{
  "n_head": 3,
  "n_kv_head": 1,
  "qk_norm": false,
  "attn_scale": 0.125,
  "bias": "all",
  "tie_embeddings": true,
  "extras": ["capped logits"],
  "init_std_qkv": 0.0283,
  "init_out_by_depth": true,
  "beta1": 0.9,
  "beta2": 0.95,
  "final_lr_fraction": 0.1,
  "seq_len": 512,
  "train_tokens": 168000000,
  "steps": 5127
}
Each number is 128 + 24 x the weight over its row's rms, rounded and kept within 0 to 255. Layers, rows and columns count from 0. The size above them is the row's rms in percent of the matrix's.

# layer 10 MLP up, 896x224, rms 0.0893, rows 231-245, columns 0-111
size [ 99  96  95 103 100 113  96  93 105 104  90 100 103 109  93]
[[ 97 141 155 123 140 122 139  73 124 130 145 147  93 130 134 123 149 144 145  87 143  92 140 132 144 124 110 156  92 145 135  92 148 164 169 107 123 150 105 167  95 139 169 127 134 117 102 154 129 124  95 133 129 135  84  74 165  89 179 145 120 168 103 140 129 109 115 122 125 132 141  92 135  94 123 141 130 135 152 128 127 139 112 139 160 188 137 142 141 147 131 119 122 108 185 155 123 123  93 156 145 153 150 160 104 138 109 161 162  89 130 129]
 [139 130 134 174 109 140  92  90 132 110 140 146 138 141 127 160 125 141 163 144 170 143 122 126 132 144 140 164  96 136 147 145 120 179 147 130 179 112 102 126 114 141 147 122 120 116 111  94 134 131 129 118 123  95  99 115 140 106 149 146 117  99 121 142  81 112 116  98 148 158 108 110 150  52 161 147 147 128 102  88 131 145 132  99 115 138  91 142 138 126 100 102 122 134 109 125  96 133 153 173 140 106 128 105 132 198 114 145 110 141 174 119]
 [188 117 163 103 124 132 109 143 119 132 156 156 138 166 150 100 143 112 108 112 132 181  81 115 119 138 122 147 104 191 130 137 122 144 111 129 127 151 155 116 150 147 179 143 118 120 116 180  96 167 170 130 119 142 114 113 100 114 103 130  91 107 117  93 115 134  96 130 115 129 138 132 126 128 112 105 137 100  36 134 105 109 118 117 131 130 132 126 128 131 163 109 149 122 152 131 100 114  95 129 156 153 157 144 162 122 114 140 136 122 143 153]
 [141  88 133 133 142 135  72 145 132 104 121 139 102 113 100 130 144 105 144 117 151 132 100 149 113 145 100 172 137 140  99 112 108 143 142 117 167 123 152  87 131 165 185 121 130 126 138 140 138 140 141 107 127 107 108 146 168  83 161 112 120 143 109 127 115 138 145 125  97 155 123 135 108 119 132 139 144 130  59 117 125  89 139 145 118  78 105 124 133 132 118 159 130 131 149 118 138  80 166 107 174 189 109  87 167 102 108 152 131 130 162 117]
 [151 115 151 125 134  65 140 145 126 141 103 124 138 162 119  94 161 126 136 184 153 120 133 144 135 126 115 101 126 139 132 137 133 135 142 146 114 163 132 135  96 150 163 122 154 141 127 117 117 129 101 114 136 159 101 108 126 119 119 124 154 176 177  95 147 114 149 133 147 148 127 108 119 109 111 161 132 129 109 103 184  80 104 141  74 153 156 158 132 145 127 138 117 141 112 120 159 124 200 123 153 125 135 135 163 172 125  97 161 104 171 137]
 [113 130 138 130  85 121 146 139 118 119 136 127 119 129 119 155 157  84 143 144 105 111  96 139 162 154 111 125  96 150 194 139 104 143 178  90 112 115 143 122 144 141 142  94  73 125 159 129 102 162 128 102 132  97 134 139 121 141 147 143 137 127 135 134 137 150 124 142 116 134 134 116 102  93 109 134 141 117 129  97 173 119 115 116 122 110 105 116 183 125 135 120  95 122 169 129 124 157  98 180 166 157 120 146 115 136 115 115 152  91 121 161]
 [150 129 110 145 135 131 139  80 134 133 127 159 123 122 106 145 100 146 127  59 145 139  97 127 100 144  94 100 118 138 156 112 207  81 100  61 159 148 128 110 147  78 111 154 114 147 116  98  82 128 143 100 121 112 131 127 121  99 137 142 147 106 144 153 119 153 135 144 118 130 127 126 138 101  87 173 136 131 140 105 181 136 143 112 133  95  92 142 126 142  83 152  85 144 141  89 132 192 141 127 133 113 128 140 134 169 118 126 125 130 132 126]
 [159 123 161 128 141 102  97 124 133 132 120 162 144 155 182 139 152 109 128 117 173 111 116 120 134 123 119 136 120 143 145 147 156 147 121 134 170 115 125 134 111 139 132 131 130  93 174 150 108 121  90 109 184 153 127 132  93  82 124 136  97 116 145  95 109 121 142 108 114  96 152 143 167  80  98 106 143 145 154 119  85 154 125  88 122  95 129 140 118 136 130  86 142 120 179  96 126 144 152 109 147 137 135  89 136 137 111 117  92  85 142 151]
 [145 124 142 143 122 131 113 180 129 113  94 149 121 143 135 129 114 122 123  98 123 117 114 132 102 157 121 101 119 169 142 135 122 130 145  99 138 134 172 139 115 122 149 134 142 148 120 163 145 116  82 147 104 122 114 131 113  80 214 104 112  69 127 129 146 125 119 160 120 107 112 159  97 146 132 115 113 168  98 133 138 109 160 111  93 142  99 121 134 131 122 102 124 110 127 113 129 139 135 128 160 165 143  90 157 144  67 123 112 137 181 183]
 [150 127 156 116 142 165 128 106  77 138 122 150 129 151 110 122 140  93  79 117 138 139 110 127 173 180 132 101 144 102 151 104 112 168 117  85 137 158 115 142 115 122 155 130 150 124 175 123 118 134  77 147 141 149 133 149 144 101 162 145 123 134 144  97 102 145 152 162 136 136 122 137  98 117 165 109 126 125 130 132 124  99 163 144  98 124 118 143 152 149 150  92 117  94 109 183 119 136 121  90  99 140  79  82 134 131 150 143 123 120 165 118]
 [120 121 163 130 108 147 136 125 120 140 201 138  80 118 112 155 153 108 109 156 112 164 120 131 146 114 117 136 139 132  97 141 138 106  93 110 133 154 145 153 106 103 161 112 145 143  96 153 119 133  94 125  83 125  77 119 132 106 162 154 148 141 132  94 143 104 135 102  98  92 124 101 122  98 131  83 155 107 136 118 151 180 115  81 103 115 132 127 166 173 131 120 172 136 112 119 135 106 151 135 132 167 113 149 128 124  81 137 148 138 151 118]
 [117  90 138 120 113 124 142 151 126 128 100 134 129 119  96  94 133  96 110 130 122 116 132 138  95 123 156 138 179 144 144 133 145  87 150 139 127 148 139 113  85 143 133 141 108  75 150 162 129 130 138  78 131 133  66  54 142 152 150 124 107  98 108 154 165 102 138 123 148 199 147  98 130 141 124  99 131 164  70 138 154 140 119 115 144 137 110 117 116 129  96 101 132 136 133 115 138 116 161 137  94 176  85 129 129 156 118 157 119 102 164 134]
 [132 123 156 137 128 136 118 156 141 116 169 165  78 140 139 125 143 138 115 124 124 169  85 141 120 188  98 156 129  94 172 123  88 111 133 122 146 183 168 102 119 135 131 131  90 122 134 121 131 154 119 131  89 103 129 136 126 109 125 138 128 121 133 106 146 145 114 105 107 149 122 114  97  94 115 121 105  83 113 148 194 145 138 138 158 162 115 125 138 124 132  55 173 170 182 120  96 105 146 146 124 141 122  95 142 129 127 130 111 119 134 139]
 [123 135 162 119 144  99 107  59 138 126 130 191 127 129 109 133 131 120 120 129 145 170 114 153 155 124 107 154 136 126 135 146 105 140 133 134 137 130 124 154 138 133 142  89 113 145 156 126  87 153 131 109 109 107  86 164 144 182 134 153 107  95 140 135 110 117 120 109 132 117 118 103  80  88 155 140 130 133 113 121 125 129 141 102  95 143 113 151 112 167 178 163 152 125 134 141 140 112 144 110 126 105 173 114 121 130 124 113 118  93 121 122]
 [133  81 141 120 126 102 124 106 138 123 133 127  87 150 125 104 139 131 123 147 112 124 124 136 154 123 138 110 130 144 155 108 124  98 153 126 106 155 131 153 148 145 186 113 126 151 145  96 118 149 141 111 142 119 111 141 179 120 138 136 123 133 121 127 116 115 129 106  98 113 181  95 160  81 141 132 168 150 115 148 117 168  99 147 168 138 155 147 140 114 122 122 178 103 118 142 136 125 108 102 153 139 106 114 145 124 138 163 149 141 140 134]]
# layer 10 MLP down (transposed), 896x224, rms 0.0864, rows 231-244, columns 0-111
size [ 96  96  94 108  92 127  96  81 105 105  87  94 104 109]
[[143 114  95  96 101 140 122 199 128 113 144 160 132 145 123 130 154 110 145 192 125 129 110 101 138 139 139 133 123 112 105 130 169 130 122 133 136 144 146 118 127 110  82 146 137  97 147 134 142  76 122 106 148  97 130  69  98 123 153 116 125 131 100 105 122 120 114 157 112 108  75 133 110 100 130 134 162 122 119  87 119 118 118  88 157 114 163 132  88 120  98 131 130 103 115 137 136 164 116 120 146 182 143 118 158 122 141 116 140 114 150 121]
 [156 154  89  88 135 108 110 108 118 112 153 142 126 177 128 113 141 110 103 120 129  95 167  73 141 116  96 100 194 127 128 109 116 116 143  92 155 146 103 146 145 134 111 102 119 156  50 154 127 135 119 155 100 143 134 153 130 123  98 133 131 187 132 156 120 115 108 130 125 130 134 119 140 124 110 169 101  87 137 144 103 208 154 165 125 133 101 121 134  84 110 167  98 123 100 137 121 111 131 143 110 106 167 116 121 144 140 134  80 118 111 147]
 [128 155 145 109 136  91 136 148 123 169 110  86 131 148 109 165 141 132 114 150 125  93 143  96  98 119 120 123 130 109 137 133 177 153 116 111 131  82  90 120 102 141 112  97 152 142  99  82 124 121 120 128 140 150 120 102 143 118 108  82 123 152 131 132 146  94 182 118 135 112 158 148 107 107 119 143 165 107 143  94 163  92 122 110 121 142 132 134 100 104 138 146 132 132 156 128 127 140 139  82 118 100 168 158 120 137 152 119 164 101 141 140]
 [106 178 114 130 123 124 150 111 116 111 166 124 171 134 130 124 110 167 136 102 143 134 148 135 108 133 140 121 116  97 128 117 137 180 153 121 116 132 153 126 130 143 111 131 105 136 103 100  90 163 138 111 112 130 154  99 116 150 110 151 166 140 196 132  91 124 109 117 102 104 139 155 124 101 131 145 120 112 102 138 105 119 115 132 119 116 100 121  83 155 123 109 149 110 107  66 143 138 141 100  71 184 133 165 174 107 166  95 103 112 138 146]
 [135 120 165 114 102 113 166 157 106 198 108 149 143 121 120 150 139 126 102  90 144 102 126 186 135 125 140 136 101 128 123 119 107 105 160 125 131 156 161 100 141 154 110 167 131 161 133  98 184 153 100 129 101 140 152  71 113 155 137 138 141 133 111 135 128 126 171  92 139 109 140 161 106 131 157 124 152 111 122 144 175 120  96 114 113 119  88 146 170 110 148 130 117 138  69  93 135 142  78 138 151  92 126 139 155 154  73 133 127 141 133 115]
 [158 107  92 143 118 147 145 128 139 122 102 117 123 152 120 144  98 139 173 140 124  93 114 126 139 101 160 125  81 131 131 120 111 155 155 148 128 104 131 147 117 106 126 144 111 150 123 151 113 162 131 111  93 138 109 129 135 155  84 152 149 147 147 169 131 102 111 146 101  95 125 148 155 130 149 107 138 131 208 130 118 190 130 131 145 156 131 135 120  89 119 153  70 122 141  98 101 135 126 121 111 143 164 115  76 163 146 171 105 155 113 126]
 [114 142  95 140 129 136 129  95 194 128 126  75  86 138 114 126 122 143 141 121 140  85 164 100 121 125 112 135  87  96 132 115 114 108 134 103 115 114  91 159  96 139 175 134 103 118 141 105 136 158 101 172 155 107  95  92 103 124 128 125 133 140 138 167 107 146 121 160 100 145  70 131 137 127  85 165 113  90 106 141 131 101 144 156  93 132 138 105 135 141 170  99 141 160 132 129 114 151 121 139 140 150 109 106  98 111 117  99 134 133 159  81]
 [139 127 152 108 111 113 141 123 142 136 156 120 149  87 138 168 163 132 147 139 106 137  97  82 174 164 108 144  87 107 129 190 139 130 131 140 147  54 113 142  91 122 144  89 117 124 100 138 101 100 113 131 114 110 112 147 145 104 144 157  95 142 127 127 112 178 101  72 113  85 115 146 158 129 101 152 141 141 121 111 166 112 185 148 114  88 138 162  81 154 130 127 162 122 135 166 136 126 118 145 137 113 107 143 125 131 103 142  96 138 150 128]
 [108 158 133 184 160 146 146 138 131 106 138 119 120 167 133 168 145 137 121 110 161 120 167 126 120  95 157 110 135  97 129  93 101 124 139 154 118 133 107 126 143 123 124  99 165 156 106 103 109 100 122 112 133 129 119 135  91 143 128 141  92 168 107 118  89 117 103 147 119 147 159 121 110 122 114 145 116 101  69 128 124 126 128 135 127 140 153 126 131 151 141 138 139 149 149 134 142 121 112 120 159 131 127 136 141 116 154 129 129 154 128 104]
 [123 129 119 118 110 128 172 114 170 141 135 126 126 103  88 111 110 158 109 116 154 103 126 117 137 106 109 124 133 108  62 103 148 169 161 101 108 108 115 145 145 150 145 105 100 136 112 107 135  98 150 124 131 129 118 117 137 114 123 105 116 125 138  92  87 134 163 173 155 143 114 125  92 154 174  97 103 163 135 112 134 117  91 101 120 144 101 140 111 146 113 134 143 171  62 112 127 135  99 167 154 148 108 150 134 137 146 143  98 142 133 172]
 [113  83 114 125 137 132 171 110 111 139  94 144 108 128 151 146 164 153 130 148 168  98 145 102 110 111 100 131 131 164 115 120 152 101 140 114 113 104  89 123 131 120  76 170 101 122 130 127 158 119 119 109 121  99 138 166 140 102 176 143 104 114 136 127 108  79 175 155 180 136 127 112 114 106 110 142 126 116 132 123 157 108 169  81 163 123 153 121  98 137  99 107 145 102 127 113 157 118 136 138 112 136 107 108 101  81 130 125 152 140 148 150]
 [139 129 122 147 146  85 129 122 106 141 155 155 131  83 126 118 133 163 121 128 131  77 162 159 137 101 131 117 105 181 130 137 121 141 139 107 128 126  96 161 134 128 166 116 123 136 132 173 166 146 112 143 127  95 146 115 139  93 122 110 120 143 116 108 153 146 103 139 165 138 116 121  81 120 155 169 126 136 113 103 102 128 197 142  83 100 142 136  99 128  98 111 133  87 115 170 129 164 120 115 164 141 130  99 142 108 137 133 141 145 126 110]
 [158  81 156 135 171 179 149 113 118 164 100 167 138 119 140 104 128 163 141 114 137 136 117 141 174 123 136 148  93 119 164 149 125 118  94 111  93 126 145 110 114 125 169  90  93 173 100 128  93 121 144 148 133 140 122 114 184 148 164 164 114 105 146 137 146 108 116 168 152  99 123 156 123 124 127 105 103 158  93 122  54 131 148 135 105 150 174 137 113  89 145 170 118  82  80 166 114 131 141 122 119  98 113 150 124  97 117  94 116 138 139 130]
 [117 115  85 107  75 130 180 131 129 121 157 116 137  63 157 109 100 130 111 143 144 154 140 166 101 104 127 158 122 133 139 123 140 143 167 128 107 141 101 120  93 156 141 154 100 150  79 148 121 116 141 144 111 108 170 120 139 125 160 144 105 108  90 140 113 131 176 134 140 133 110 136 135 177 119 102 109 130 146 133 157 174 102 152 133  92 145 111 159  92 127 141 114 118 128 109 116 151 124 127 115 120 143 150 118  93 137 150  88 145 139 146]]